Weights of a small transformer language model.
Size: 9 layers, 4 heads of 64 (1 for keys and values), MLP 896 GELU, vocabulary 8192, 6.74M parameters.
Training: a variant of SOAP for these matrices, 135M tokens, 4108 steps.
Each number is 128 + 24 x the weight over its row's rms, rounded and kept within 0 to 255. Layers, rows and columns count from 0. Numbers have three digits each. The size before them is the row's rms in percent of the matrix's.

# layer 5 attention query, 256x224, rms 0.0852, rows 61-63,124-127,188-191,252-255, columns 112-223
108:125129173107139115140088125086147108116156104162108103126109104101095121163133127198168133111089135138128130153111129136104134146114153090117155143131141114157110128156141156128116111131122127135092143165154134137130140112091059138111125144128106099177126185159121142123165136124171117130134132146147117109115134137111078147126131112135
105:154176109119128108075130102133130112092088167100073125130133139122133113156113124139153140156112129159113125126140123119103146096100130163135124113153143071113142114115130135142092093143140162150125097109130102157132152119123109076115129093200116151074134126132134113126142147103123113077165071110121105136132129124191133105127166156153
111:158138124136126138133168149096140074106155155157099100122119141155148167165128123165139121121118114180097099078142115132102167130156105174082118145091147108135129101132122161134128135107093133133115151116116148088137128112149104144149125135117126084116139133099123122129135126118123138120123130132159164099161170111153141128126090132139
090:154145132086154145126126158171121070143149124116156171101133163138078167136147127120125139099156116104159130128107120143100129138118122063133130137104107146123140120104108150117140122100129161085123163127131147112145126122127077151154167123131200146131127141133116100118123117136162142132103094127144135078161143124088124124175120122095
083:135096153165142125131148106138147130109122136111107163141099132135131126156102138168126195127115164109090133129148154137084140116148103124158141131136147134107108080093156118131149151158098100146116137095172120103160156081121124091081084154126109126117122143173094138097156154125155084121136140102143157153074081151076054135139128161157
080:100135095076113141143120130121114103127108145178106116132170190129174080077118123138110145121105126093124165107103121116099143176145173170104158127155156125116130149150113121081077088161135123126102141072114151118088136118094095131118102153133124138095130151108136121087161133142113136107108098167114109126104117154136144159132110113120
091:118161116140130123139164126088109096113168129149100112144124156130108144135130128151137147119130123174137135099127122125067164170136113123104111143116151101074160088113126106118140148105140153168093142118129148082140111101140090126120116131082123099132119146123146127105128135128129165104064120132163092146102146144142153116149127154123
087:141101134105103092156069116155140150166115120144117130150149132138135121130108138181117139157146115124127186148132139142127080095118139138111105116134178152077104157125157116120128126141111122107128179136128154136113126138158096119121137135102120196147159129135144130159109149095164144148139114172126106145153084161138115132129142151137
083:135108160135103128117161142139102120125145131144179125118157112141092104103104124136126125103154177096102124089125138105132138090128128149119108165143150100141190081118119166099187128149107162138126136098133137090128161151153085071106135099155163123136137155134154108110172138139157128097169108123128109135172142109103087139148129129151
092:153116153170118089100103118117153117153106118153083112129103114128106156098138153138079117114139149115120157086133116144073100168122140120125108121163155138101098115152123094164134078119145092121170149135117128116143139143141099127168097141079112134126093145116125148145168121131099124111133129119152116139133093179161183156091127146146
089:176117124117139139176096140105105107145193125105156171136102148146123139173096101133150159083087135125123119136119145116121102141137122144087107156154112093104062133140146114139168124119156121111158137135132148117122090107142086140155115127108148138143138151131139132131166198107118142150115151169125117100112143131150132121161120162172
129:163087157138111165128112149146139107171111119117110138124130145146103084136126117158153119137135165136127137122143118086128083085097110140091128133160142184144112146111103105099133122132109132128154108107118157149109119105125138139127131129096127126142096138141173136134140087115139101090145110108119109128183097147132103116121138127120
124:145083127136103138135128137127159108120114132109133169125140153128110121150136109150142130094188116164139106108135137135132142139117120143135114164144138104168105127153158189120125140136105155119101104176171105125072131103089101129107110152116126137157057167172146134158181142117169105104112111135130137107155113108113147128160108155166
129:120178126106118110112130117101133114098133093097094134123118121116119136119156142140112104113131109119088149141152072127098124150100126151088159105151160096127145094124146118139118017125114137126151131110134148109081161127135121100134142152151111183107119152143132078128160104166087107088136078115137124141111068140117130174121114111140
127:150113088105105135186180157147125112118144124108097113132136109129135154141123120164138177105132152147078136114140130155079179155134090163080104156101139103108110127110114147108122144113128135129188162126124149089107119159111147129164112116097129105152164119137158104108136155119112116093130120136126119121127213114173126133134104124122
# layer 5 attention key, 64x224, rms 0.0929, rows 60-63, columns 112-223
120:137088131144118123168118108127108106140107146102112113131100160136148105125133143111128110161112120131124142148102145169145129090159104115136108133117155118142148133141115119163184132160111124120097130145130121151100135125118126139117148109107138085149122101171146122090163157177128147139121108122137108118127083136109146105121153156134
118:144114142167119166130147149111149120109134158151142156118166094112147147152148174148122162118111107124148142093158143142116136125173136146147103115166104076130111073130079144129109142084149111126110108107122130147149123117162126121125152180104128076144109171148118139104162145130128123123139137133127126131117107149078102133135139136109
114:136155180125117151155149115125140137107098116082131124137107124144121134140097098108165136161101117130099125123155092128107093129123182133082111123127153109139119152102102153144112157130164167136154144149125112132142135140132093119120132146113129168153135154096148080126133115181126101150119135163131125109109111116107118106117106153163
115:143082122141130095113109119128099142096121124174146121060135168154123143151125078183114146150152112108076136105163127124126149167117108111075092148092128092112100110136106109108094127120123135159122153136100156095145087139109123137135147125133133114136158112125132132158108132138139120101122116097130127160165089066122147121145133125172
# layer 5 attention value, 64x224, rms 0.153, rows 0-21, columns 112-223
096:148134167142159118136135148161119128099169156109116092081176131129120099132124151098130117123096156131157148075146172125110082112115143121081139127145060125140141125151125086135164119147121111115109113134150081130138122122153131104129134130097126123128148099106141116146136111069141123154156100118169142111119097153129120131137101130104
101:163064128116120143083099110137115145086098137197128159112121115120132123115189128148131142120116118157132160149124143111140129152124108150128129133108107122157140104141149112109136079155077151122103121126131162129134120162150141123110183105138133127144130120129168178125112141140100118174111126116156135127126131110088094103135076121186
104:143150102127118119140111154196135086116083140149136105151193136133105138120136114115131145137119112115088128113125159148160118104158150119151080147139117110145124145137108118151155163122134163106146152147140110117124109134155132139109154129076084083130136128082114133105106105114153144096079119141109160132126152140082120116109084155140
097:135117118118160120116134143132109139105149153139127105122173152124138143109078147147140158114060117102162114128154156179168149146123119135111117118122136140114141155119096161158148070146122111108174092155098146170131140118124112138119126104105106141128108119161109098125069134133141111106142146138143102123134147138111137154098159143145
101:183126105088137156150096135120155126154147117111158122133123136128156110070109156170116130170140079078130137146151140201112125151140095118084135133163110099079131150107117126094128149134132108131129128095136152135114134136125142121117139124135140176081163170159154125130145135124129131148075108172182170113090139140147129118097158094131
100:151123158130095082115128124135130129133130122094138106159139115149148125131131123127105136157144149150116129156125138117171147118121139095137129105136091154105143080083153109125104161132108120127086088168136117128132114133150124110132109106154151144125111123106113125118099131177183123095094126159149180144112179111128128118123146083129
101:127115164127142106159145148061128152132191116114117176117123147133120167125154125144106105134129137145140110121141043119140141095107104141136093167115097119129150154128135174103147131141147091110160195124130122125145106104093157111124139127126136107128134117132131130161113133085138131119081128082122160098122140171098151164078153135096
099:143137118157179145121166120150179098124097089121148127105107140154177105136149120125144125134123118128141131138116082159116134131124129143167091139159124136129101138109159153157115086131150189111107154100119100122104077133133120096184118136106120154126129111097190117156111160161121116134112155122163111147181090083106129148122115162094
104:139169111112089096127106109141147134148152105120086123097116117138143101144155117115101134150063129135138132090165172116110135131180168117149138131141139121141100169122133130120125135135144132204159124136155139114122126133089134141144124163116185129136107144123145191107080134111117178107126144134112080134131153069133166113118154095136
102:126110138119159138152082140118122137145150144097108125151199108151100103120146089172096093148106130148091106139107143141135144131128117113155153131107126123146165099110134171142128126124109160147107160128117132146125113121167126109143108128137147146164107094138113123064148167106097097125101122117129109124129145150141123137099155148145
099:111144117127142115096150090107114109136118061107091068126111138121111146090198149139125102112171133144157114152152162150132134092113156128142123095132119107137164136147123133137102095145132133141139170133146155122135105131155118084094102128113133124143122133152127109111108155135125186143118148147125164061113125108114072151089125156119
097:142097104091119139144124134105112182152125123137135122133132164111134113142164121163114130095126152148131125120165088127103070090146054087139120134145134117154127110152130096091126145154101126120139080146140131088079123130119142106149141118092168163160098124149135124151122120114124113166120158111101108146112149175153131100143132115119
099:127130146105081120129116148178129088145148091146083122152142143149098132145134098139166090178106142116148139110120118114168115121121116193122143118166131162101153138122106074143121140130148157103149132122107169159142107098100139088114128119157122101124152112154147132120143126109126127170128146096092131173091123142094108118144119122129
095:154119138110093113124148140129154136119127102104116160159149133144159118095120128130083118104145140116145113171146138121169112131093127092109068100135153107135128120114148125149154110154130130139160114161125115112159114129140176114125100156127125127121150155125151109115178163142194116106170115094149116146111164098139123101119123119126
096:115184143117116118154134150132132159122142116144130104119143128122130104142151168107141139152179122087130110139113125151110147114108124103151158141144101136130141089101086184150130112128081104115123122120129128101171121103110118134104139192159096168170101108087107137139159105103072150112103096126157117134164130140056116093146153150097
103:124164148140106094110165160119123141158087129114093132158104102132153126141151142172082189162124075143147151084149145136123128126138126146152079116104103103154118139121129180086139120132146134084130088111125136129159164131131102146146083093144131106141143138133116106098131160131125107127151126091150157176126175135125041140138149125104
103:164158110175147127101109160109139123131146132147125120179173156112116174135133107096108134112150148137147133166171127123130104110136097120159106116098077103102141161095116117126127137151135140093131109124077130101143181147127117140142085107137110145119130133091133168100123153168093137102146149122081131115128076148128092132121088125110
098:146134145083153180102132194148132123125145129099071080162129080143121123096120137154140151162139128136117091112149135116137142152131117161137108120099151114140119117136117120130145157139148159119110162126112116142142123170107125104123162070120120129089129111164142100153114087139158129141117148145141119159131152113121168054131148155129
099:123107108133140107117133130068135164127139104089115133159081128113123113144092152138124134128156131139134143109136138154108115120075135112131124125180111137172102139126115097153143119104142144099131104133112143123127101098124127100089088106155120115075149135099126107116114143135134120126190155117088177097132117140128121125176143117143
097:131110101122157145137133116152156120087107133138119092093101088120159099177114170147077145099158119155129138139081163153104153158129122160091151106108105147114140166137091158121153175111159142095148132126131118123124154112140111112128145090119173161156114126100133174153165144098152099114076146139083117136113122107115121101115124090121
097:112159103143132113106103157153137126167107104131142118155103133139125110170127090148150126138096155146116137129134135135191138131132138152114108117120131145162151122127116134108120100157150110113050109139144126117152145148103139118107141120159129143117155130136126148150116152147145138144079155107105110074108138136122128129133174120155
102:089105170157204141123128118090126121139170147135069158129138126122137128083103096164113110101125141119129135098123128133107120086146152159192127131152125139146105076117129165163120137164104139158132133105139111121104118163146077159156114183119136120126154132154123151086120070103160103123124097108080130149117110139151139102120157048113
# layer 5 attention output (transposed), 256x224, rms 0.118, rows 0-20,64-84,128-148,192-212, columns 112-223
067:098135116126115154117134123135177141133143109128138056159135137173136128130121087158107147138146170147155119139135136131143115139163163157137124097128146114101121109100107080165121139136086156133145143102113168157128162092111121145118131142131106163172150099144099158163143110145134167104127122113088071146131133105137122139099084157143
070:160140078149086146109133113138167182175103137099145149103143146150152140099118151126165101188156141143125120086138142147143143145105142077157101095131113103136115139111145162134099153138164094119163094132151140128145152138079153131142143128134115128118136151137090110151124148120104112138094132139106109111131084112162158131085126097150
079:129147153127158152105109141081132158173132145115107131103181133143122127117112143136086101128150126124125130125091139088123129124107137132119125133145146145136106156135140099113139109131134125143132164108136130139092120128160148143161137135120133130196179140067106155135184171118128173165139139120148186167137095096120150119127135146095
071:151141142121092144088131092147158165140121143111103148132108100124123126127099086123093110126097169087132111109140144139110123145119150104090124118140129085117110084133141146111136109171115109142174151141180140149147147134143118144127137145114048119153139114145103158143131138121135145183124142127123160094153129121131130108163117126143
075:125124156159118130077126128134177138144142159123087123149118145129116084145095166103177132108110169167118144153129139100133098167158143142134133136104118152158114093130143134141107118132053142116143142101119097114113138123111098100116119119113115097168046106140135155092161136133129103120183158130113132093168100099100087138147133112141
076:138178164130141159159101096140113170124117129127092162116165131113087141152135161135176126123088139114116161127139114152107105133102103144143151131097130106106122138153089142131114138097140148100117137191145093142165137155120126111141104143117152102121115132135133093124165104150118121152137134107150126121117103094114125155112148157145
079:105104091144155162113114092133114121154095132131112103113118108120174086118166163158180169138105157130114177161101162148160134128121130087126148144150126166108073109139143154093080147150159136095122131156150077113118117128126122116145080160118140114097169128117096125093121105086098151108118140124110122121107126156124095146146164117125
083:139132137090095148115107138090132089163098169162110131133119134123120111128064134114063163128145101120146123143103136093130145109132092108116155113118136170127128111166144131131137119106100118117107143148083137126102111119151104137140148126131148123101139121117131176119170162122155134151096123153172116108129141179099148154159106141126
071:130139119122122157122100141105083125103140099130116112093132135105155149170153145149140139139133137112136152111122155114137100152099095140142095133112142146131135122118132116095129126184098107142125086124121108115177144154127184124093147140141136122144141151125106144122132113159099073139078152153155124135151091112154067099148128144114
071:128145121145152119156198165142100147093130134110123130083119126124123133112153119140155087140143134122107175176107129148134118167149121098167134126124111099095162139137094151168125159120143118110108144157083141109123131127086134129148108152135146113063149130137136103114133081137118108134144141093101134146117139105142135135175144140115
074:107145098098118113121113126103135128101166143141130128145108134119126132154118169114125181102098140169129140103118149130128078137098115123113167112105126177142137134124128093098106138111120138085157160116133124109112098080117125120105107193103122142135102137165142168128162150088112144125152153126094104133153125142092134139127087080129
077:164141125146113120144139131139178139143127134164125153158136092142067186130130109151110137159131142151114132153103144161136138178118158090172142085155125095143121127149118103157140113134164124162143118154115121133118128189131147114116143138115142115147088136151057142141127144125099120132128091096136121107122125101124146116150102138141
064:115118141137145167172071169129111139160120142105126135109162099087134138178141094143124111111140146166142171101127149162123160107115083168132162157107132132147117145086127140172120156123153091159145141145130127108116132125124114114111099142124126152132107166137119140114130089159152151152174120140121182104129132114155115130117119152138
061:086135160132162120086096168111136109157112172160104141105131100145126120181132143114177174161152096099131169108128143142126149143154148111155123147094106119125123121134128142089102150172143091120140107097135132129133115117080129105111112124131137111111091142097149107130140128136114153123104163149117118110146092084158108188121111119137
081:141108139150142141080095114126130108145137117100110163111166088127122100109130133067099152130138126142121139134106110116150111106110149151149133109107131105115130127131126115160171140147088137138103103088131123130137153136144134160155104146124130192130121081146179124122064134180171140126130156124142111127113117122179117144092137133133
069:113112083124080134129129126133108137137159132136137090096084126133146128110147122105109132087090140126083091125116098163146169106145116158067130142132144103129102142153162088148104152131138077067085151138136141111098142153141130119120130138098122159143150130100144162117125107175125148144135130134138119115098078119088112096103151119114
066:094181110144125128092188099131122142152094150098143128093092117126144111134095121137121102109101115131133121132103107125106116109136157084122117145169169151168154151131142117130133141083113116165143083128146154148111099072142107101132125133145109140113138126109155121156089149130180067114134093114103103158131153146103164136113125142098
071:135130110115133140159174146131105163117168122110154147152162130139149124143127157150119117113123144139093142131146086151107124116124165117128152107145119104133140183092138100158143104153109137139125133078143147185126185131172087155135135173092071142146127183109101155137132168113138147134119152113140105144145098066127120106128102156127
073:159141138147121109122109122089149092167150144134132074097092136149117179117142112165135148164166134115136123174094152114117176075128103135140108137118151122148117151145146147118118155151110103153112121115111138140078149115126155111106132103137143128144102086089126145176168125165070127124093149130139153169133137125161098123152117130107
069:108139138100120106114111111120131140127161144154124134117121142141107164160136137115118081120175075123157169176154098100098117116173111098153129105086148110149078139140134121142153120121110130084141130086146098133097145149115123120148128121135137123153136132149118135080092114202122121147178137127116077145156147139120108122129140143150
072:101142171149140143118123133174130123164085124153130093137124118063108142173145122120122089121109105113149102091131141105113181086081164132114167118106115151132141173159126134156110121161120115121123133115123112123093140142141142125141140097129132101127104140146192091125125098115148074125174117129110137136126109087156104115158117136098
069:122173164127157124165127129099137135154123147106147135129133134124132123122157139129152163103126131115124154122167107069112154135110141127126104135143128111156124130142135158082113128142134096134130092121187098096120150131157106134148096117197115078114100139091108148100151161112122112131159209146156130122146158101108123129146131107113
070:105162161151149147088118103082111086108213175141119107131110162142096121119104111107133158113091130099120124121102116144135137155098139141111148156134154140159140175117132178129115123117168105156129125095109141158117142084176135130117139143130130159137109120140116106112091093143151130087149130119118141153093166096120074151107152134117
072:151130127089108134137144086132132123115141142121168128092101122149106143124112112156127122114146185099168118145123171095138115139112112112127139147129126110108143158121126104126141140131147106131118127107139102157126128073136096098102132123154111134108053136182136062162115134114130138119132114153109076104170121099150102126076122126129
070:108137147144142147136136128104131094160077135131162112145122147132154139128139120149133104160124125135115183109128126156138149112078139124097169131092159130088117145133127113108141201121100153113094119106158127128113095092124146123173156145151164148112092122092140119162111104142139119135145069143174094127088122119120086123162144111115
070:136114120090122162155134090161120138082136112116140134128097144143093103170178129142118154107114104121139129146113114123113098110117137144118084111110134124125178151114155158136105133113141138155155133120114126111157135117080130132133093148089116194132130092166138128121153176141120147137135127127146100154094123145113134135121118180192
075:152125134128072101154134168120112139115137147149087103113120093121121105088098125159139107111117082139107108100122117071127114118117148147122136107121142172122125099137089125122133171111100133141131124153089160139169135146147123121140095141147119156084142157147150163134098138129110149116100106153119159118138125148134141128163112143133
072:108123145094152135078141134163105144099132126139180103116123142098133102143120130088127109108124148134106145102123165141115134129145154147091114121127153116116117149142144152166108104118120088143109107101132139124116130163157104116127161170132141128100112088136141132132139131140175122164128154143131114146133170091153125084105088114131
075:114125092164114105126140103137102143120150148117106147128112096118120158137155155128142090166108092112144133100108167103179126140154094089136108128196137126154124113150086169116152088151155133166160094181165159132118146161127177104109145112125141133150131136165103109147124124137130109096099115135081125118098131130089138148138134086159
068:125114119161138152104181137133096103089086127128154123125134175100155100096144109105112133139131105091086142134141131159126125106152128122143169144100126152148137094121134176117150130126122136116122160105119126160142153115144141092102094118142162100063146127168133147139113125160149093100129120086118150103143137150107123119134118163156
079:092126125155140131074171095134148127165119072120142088158156127093119075125090134171113172127071154130172130141138136120104092140139101141114146127139150157116135119138106128081086135136131134158128148098105109187124148120143072147120126135103139124116125149151145102108157116154110157119100124141122137135128092127145161127132087148072
075:156109189096109114167112157118163132099149128152138145085121162134110087133125114126108112122149123094134155148125120130178118121143140165115101097143143175119144098115150132106149144129132161138144132130094142154160144129121127152147143152123124173099073131125140128101087109163148155101160146124135094105113146137114138113115127140095
073:101115124088137128125125188146080162115118177098107139150083130145169090135156181090119134137117151132119160127143131100112132100127163142140115125109127135127131112123166149139152147178155144134125131116121101132133093080189151138154084126131095108114149162087147145137134117105147163126125162183127139155108073147144122118112127159101
067:113154155127128119114128069111095156108102125116115120085135103152116124128104146124112141109136140137136146122121074158113132127136158107133120138133095126145128153137109118128107115112112183165127138129158127128110115132125108154166153114167164144154170154111164166170109104095117168147143142108138103080118184093124126135122150113157
068:101136118086124155100080089190179107121129094112152137131162143159115158135128163148115123148108117141120160120118077110106076134098095151190133112095128129110142177117121142126119124090119140130116131130140117114159105127110097129111153145151169136132116137135160125097096158122109138105146135124141120142065144137143096141133150104138
066:117138139086138121175117141140143117089139130106135126133110133125088133126179149120112135128170120111111112122137106108127131120140101146145139126135127159122132124143194149134165094120108110134126115136124187156122148158129140130147156087120124092155128129147149145112139135111140178123173157113150148135131127161107118093131106138149
072:143140100122191153100099132118144094106101068148147151107179136094127106080143184111142081167104154132160109148117128156140105147145126098169122142143150141166118128113119168140138097121113122163119104134128136148169117135137135133141147139102132128157133127149095125137081140137170081134041120143150103141125162090148144130116128169124
070:065129095146106115128101139147100117134132150171149167112138154110131185156124076158109124132116127119148106120090099149118137124143162141135118165111135109126127124120092138147114114144143109145137176158118153118154125165114128111145123099198152101135120130102151079155137099150102142170124108163164142119108129101082182130118140138153
075:132137162132126135101104144133127125107130161132106125121132135095089142123133143129150156161106152170093131112154121088136118103149111105137122136099093114136081091116128177138148124107125101159109143133108127129134096147098144129106122104146156105112125111210171113133105114119139112135124095110115107095162122145110108138141139136140
066:135133145129120115090119135133128106135086142111153107129129126133105127106123108137132118101088080113135129113138111127135108136141138127108134138159131136104136123143075097132105100107126152151147174144118105150181125105128123170113159179147085133130113160143118148088112130144127122108153110152200072151079089131108128112146114176110
070:095152151111124108077139180083128165152133104115125141134152132153120183100111124086105114181078141116127113109110140119102099155135116097154147158131118115125159141126142131087141094126116123136129152110125140135123143138119185094106142158094149103113091146149095090156163121151171161163142124110120122108128105114165150102111125114120
070:114142134086147118113163126131107099101153147152086176086138145124167119160132191122160165155172078109137160105089106105088080162131119126112122154134161135104109103141136099125127093128136124149132100105165149117087137109135134132137108132110146173099086128099124132131130169146126164111115118173157107163090070138118098106120103117109
088:114158177151123126113135141147159107135132160110104145152140075092155115150126156116123153141093125114094150154168125068112167149103112120174127127139153157130150142099100137102127128120135076083092129121115148109115159131171153103142144119120132102108153114133107130119116116140136121138116141164134150140117103151136148104131146142119
095:149170128153080130166142160144084116121145132134118120171102158117126110155144132184181139113128092115145102130131118101124152140099139143112132134127145115108128105104125141132146124123090143089144110131127130156114139116123114138114163165140102068175135141097135085126136115130157124115103145137116171140104140119107113146108167165093
099:122141141127092132126148173136142108125140095165138125119107123111132110125100134122172126159148165147155155171132113153145115152089132130161154111096139062133155122099107134123077110115120145144064107107110157107118135145100068122126153104099184146088133117157110134100125093161119120158209170134094166128126114174113149133130122105137
085:129127083142148131118154191124132140109087089171130044132109145101116165139186139156118145147134122122101141086148135146126114153159151141156140174134121154107149153144174141140134134131149115101081140087092140118134113093105150119111078164140145065106105105118135124145135149126117142117125161101107097125111134124138109082102100102047
093:142113135142133102108193134125145138116120124111164120112149100120114135131125076145117120083140125122103077147171145112167145116134112148118091122120111163146162152132106133125072146111124143134129097169090146085111127146143116096104175146122144145123154119133140135164102103123098163098085134133104093189128161103102149160165075170178
091:113087117112136122102098119138127092152147156163180147118113107133143135122129100178117131154109124148112099097121073120137116125146140111125124134150160145179122088130145159123127105137142127142152135098091119161121136067112162121126058139145098102117121113125138127165165159155098120109128146140106095153166152133169148123156108160117
090:114151115148122109115088109139152137127133121127104103141160118123090127144132118113105101107136102159118118107126193104146148154144126158115147071084149136153140132118127124175169142149134135124121146133104120132105112179150105159103169103109147138120103113139138103156111125169141058159182094102127099150115129131105114124132091154150
093:090115124113141109097095124121150122106115071104104116143110134159124121105104134161127110109092098162090107098130164162160091126108147163123114154134137093103130117099115154143130159117121143146145123088181132129169109129113141118110100168079149087137147134175106097165146106116145112153170118123089118154146102136114099144051149137116
097:106128167092120140112141116081183124119115155108139151137131134155165151125090155119122117151109150093104117128089082137112138158123151106097088115107106142087100138149137137144185139116087106122086120140089136174118164151150143122160129158155128083097151099126130098144115142095164126146158102122044146107139113147073112143122126104169
085:095096130146146135098125112094097114135156129145139136100107165143109163154103139115176185154121118107118145094112092156132168117140142168154142115153151140139138148119167094107182135118128130120142130156142094155126118118111152151131154091091079144157127140162087105136150099147163171111140134098091148106168091104109117115119128139099
087:125118074164140152132095148146130133131138112154147148101150117090122092113111088165137123154150144106120136154125125108113122127116175112179139171136114094129148151133141118138159130125183147131134126131106112136180170148156138120122142118184139082135101141063183115151148115140106097108157096107122137140094099103128120094165153103119
083:128128135143141107154140102076117112148087159141110084102145131129169102103114113128157137134165125156135152134118156138101125121175115173090128092089118180100168177141131104124126137123159145170151080143152141107139119142160086136168124135117161118164128174157109135142113090154154131082117086114118120152153126124161150104139133149087
098:109146129094145133137189100128119141118130149100143101111106135131135120112109131097124139175113088133111108141168145132146141159104097132103137096070147076110125157102140125135100141082110158173158149068151140137144105172143140151120162101092162102126145100112132128086100108136130113097147115076147115121149166105140129125101074151100
090:124114103125143113156156098109141140161111068122141053131161156150116129136140086146133092156132151111105122121149142144127106112120134113156158104143117191088104147157125163120166111137130146089100122153148105143128146124137130145136126134138134101138110127131088162162111132102058156137147095159147123151167114113118116150132161123143
092:110116147139136103128138127117123090110144171145131143147154132108131137091143128117123134118108095165129137150161150150077103176113133103143121113143131141173128138142135063132075119120137117143140157160100079141127151118155138092147148102085143109142170152132124132129138123123105152093089159122119117107130124123134137148135124115138
092:161160171126147139129136155140172108117146121163129079135150152136108092123151175124132119146132138159157100130143126161098089131108152114136152120128199110089115169140125136085130138121109121164104138117134163137127153092113103159155186136110106120152146118088135140106103114154104138087127143132087091096123125152134168127148152112128
088:136091117110120114119117133128109134119120131111159141160101142108132142140126135128118142109103141130105071097127123128162138143152133138156153180125111130128137124113134127123145124118105082141163197175149123137161129147090086140158122113131085102088131151110175124138091111179131089147174136126137168120129142165118140125185100153175
088:132151121166113106135115128140140115157151089131135113121140103111103164110160113113144091160121123132122128099142113151167148167117104108089112139100143160107179133131125165112154158106169154121114108143160146093105117144112156087167116081120138131123153080100121104143090089134128124121139123122149155131122113157132107125102123086092
092:137150077125149141142134130126132140125115133153123137122147116092111108152122150124137119106075134126136127087160109145157103156131112124152139140131117127132105121141134126122117091118104187155191145149107134136168117131151112158080128144105114133105132105141140132179135097107130130104094124168173091118065071123118117115122142126157
086:125128103136124122092106153118157102144113155135143139102122114148132176112116142131123164179118154137115178104146119133100134108098135140080113120101118164130191108083162133134102115108089141136112073111107185125117123131139126125112102117157096101080110133113113092129169135137129119127097084098171099135074133095133128136118141128113
088:110093101128109136092136111121107133107162133094132144085108119163172108106075112168103139096112144075124155144135142114128140143121111137177145104171175119130113108125135110144135134137142128145149099150143148151071116113122142147146114156102143107118135093115087089133109179127125159124137102093121142191109128186090160144106126108126
147:144097098081085128127170109117115146078135098176149136123134141143127147115117132123124099118116126126146111113073134177140111121142135135093159141102106130091109126137149121150103120126137171164141166112092103153126081133082105124124112148088134185136099129134153114124125117118129140120112104096122143128145138117148125140113123121153
145:085098129103160110157136111156159141120078097133139157112146084115135172128132134119069125150136139133130153142141116118129103101183110141140108138136123160118141128171106106151096136152139149163096151137126110065136133147138111130134076092132133182100131119128104166120129160114101116151157105134159097131151116164145155106156098088127
145:117120153146163106123119124132120129110112125096121146147118138150133148141155103130108120082100091131112098092130104142095138137178107134102122137140139187130094091158160143151161155133137099121187146136122134125130133151137182126138085129154097109141145127101128144143140112141142126106058107129152095124102139121126123128160153135106
146:130098135108102122135128073121139131123150152106144199113151069124125112124121126104141138108132126144151106188119126096106129122127106131138114103123118117180130129109076110139126111104105123153152121160120115140097187138156105140115151065118125156141151138138142136109154108125144117128141094146078155166164124128123150146117158140184
147:106163122120123143126103149109105098146115132140083137158107140090150152100131122120151107155112146092135177081082119132102135112101120113167145144157166119119067113147124106132174116160112105133131129098165121168124138116138137163159090104153111073122111135092123110107144123138149104150146113106110176073154141137188121115121180083059
144:141145139168128132107155138083142149118117109099135109108138161147126153135145129064125129082154170085151166145143170161125147118139105135121118132123099144095124153130146099157148135125126106138117118113155141136123129142139094124137189119148143141161135129094097129087124101098166110156115114113160118117083117128098118154087153079130
139:125125117126141113170159166117130110144128161128157166103117146136146181093110142134139145140108162100132113173141087115089101115104124097149099159156104125106129123112134127111120113114126143131134106088127099126165136067082173104127098131139110109175155148125121143104131152139095185094105144191122163116147106124116127122117170113097
142:154138118128152164167129139155156147140146148155144127107155128118141128168144129075132122143166183116145123134141103137091161135120138111130147100055094107160116163143134094137111132121121114094113127121070114152121137108130105108137130071188087154101116115098140137098084122135099165147108134107171134118124141106165144099181105132147
146:150141117135123130143072101175104142170151108133112125137108126116088133122128111152116139121128123189170104124130168110142116091098123170123142127163128150146137123120138126127098121141153160117157119117148136084136105107100102146109147082104078176214106147121125100119161107131092130126108108151197104159119142119165140126140141126091
144:179139139121081138153115153123137129131097167128135156137102124115155109087154131110102040114178108143107114105146159094125134102121125103111096140114095109125108128129125152145105085144124118118111109099148165104142152130124137099137114137150132143150129114084165149145122171106089091133118140166151112140115188141131118154131134110173
146:130130131109139094139139100125123119143086147097110133158128103207147176143140151107118130127105106158117120095115119159120148110136086137096086117110110128113094113116104148127097136138068113140113124103176125131081078107126132116134116099111141137137158124157062103115113130117142130165087131158156134130124132140130124159108094152150
144:145155135127147133117132092145161085128151079120157144135108144137081153159113125119113124113126099094151128116148089113142103145086117087129132172166126111140097106111131147126120121111109122102105167113118121154118145128092165128105167117150103139090142080120181119089143131121103115169144130112143110114097143134106114183136136102166
146:155109121153085133117094197160135110123132123171113140129147140115123151156155134125155113088141125115137102119095130107140145125134158108133119133152110138154140093134128147111145112180160084054083116157100120100091153093112137111137085142126097165110106127159078112127126152151144128121115160169107120150104094154126113117141191138120
146:137143136154119132124119148141098158086130198133128207132087108113124135140149139125131153102140116140161134116123129106132131122175120150066117156154151088169127064128147112127087133109113121136160123139123140146111131151120119138169132118128105121118163137097142102120135138152198099123107164117116119107086142152121157108125106114126
141:155133095115120152104150156133108162162128088118130084128096108128149161148096133105143112159099124112124123119090091143156133102128125136098132158109108111100126123092126177105121140135141135125158109085171142109114129112119124175111098149181133130079089116087127140115101115120132085152169121135144145138094114111107115130128135147103
146:111120123143102138136127108123084166126113147092120162156114113137158170141100074139128160125145130112100166131125141082130156117121124139105146113126087144139146088125112092155135149138151151078163122121132093109117115147139161092099094132127146128085102134171134110146166132107107116126177116130181166144153121141130139121110089133124
149:165133180140144153136135128126145136114126107140103087157143115151118092110160153109145124150160143101147158146132125113112106130110104122111128079134144112112104098151128103128097141123147166117122055098096140119096116138141146156099129172096161179162130112167092158100136143083136180097095113147120101093142113115131106120083152103092
145:125114143108141141143115128097107133124131167142115130143110181150164115152095129133101125121120148130173143169091159102089089117125132142162123128154146130134104137139125077126099116128125115111131149126125102154133113096155114168079130176123128131147127149146092157114183125137111116136155171123120119116136157130125152149151144161162
145:127115181124109136127115118135126140118133092121113134108104154170142128100137103125110133115157150125127162141107139099107131099143133135101147109109136139113160107105145145132148187134157107118077083105159146135100121145099131099188125115152155127136116143127123097089121162149144137143162129072074148145179179154159143158133117119124
143:138093150143147141165135087130093131091133100113130113117152114091110079145117131133174117054173121107133093116123116147167139123135145158168127116143122114142060130165108143131133134152184105163141138125138093136160120108104116137142151123126142141145128097122119142102075142131122116132146183159113180125150137140131134139124103133116
143:141151108157131111194100125124137131155115130133142114181136113135076146087171121085169095147125144187137118114117131121114134111128153117140108104099082160135136152122121135094143160111099134112112180120120129093202128152130136069096158114159109136155121153150143158118138070146140109139114162134126139077163148094149122142118140143117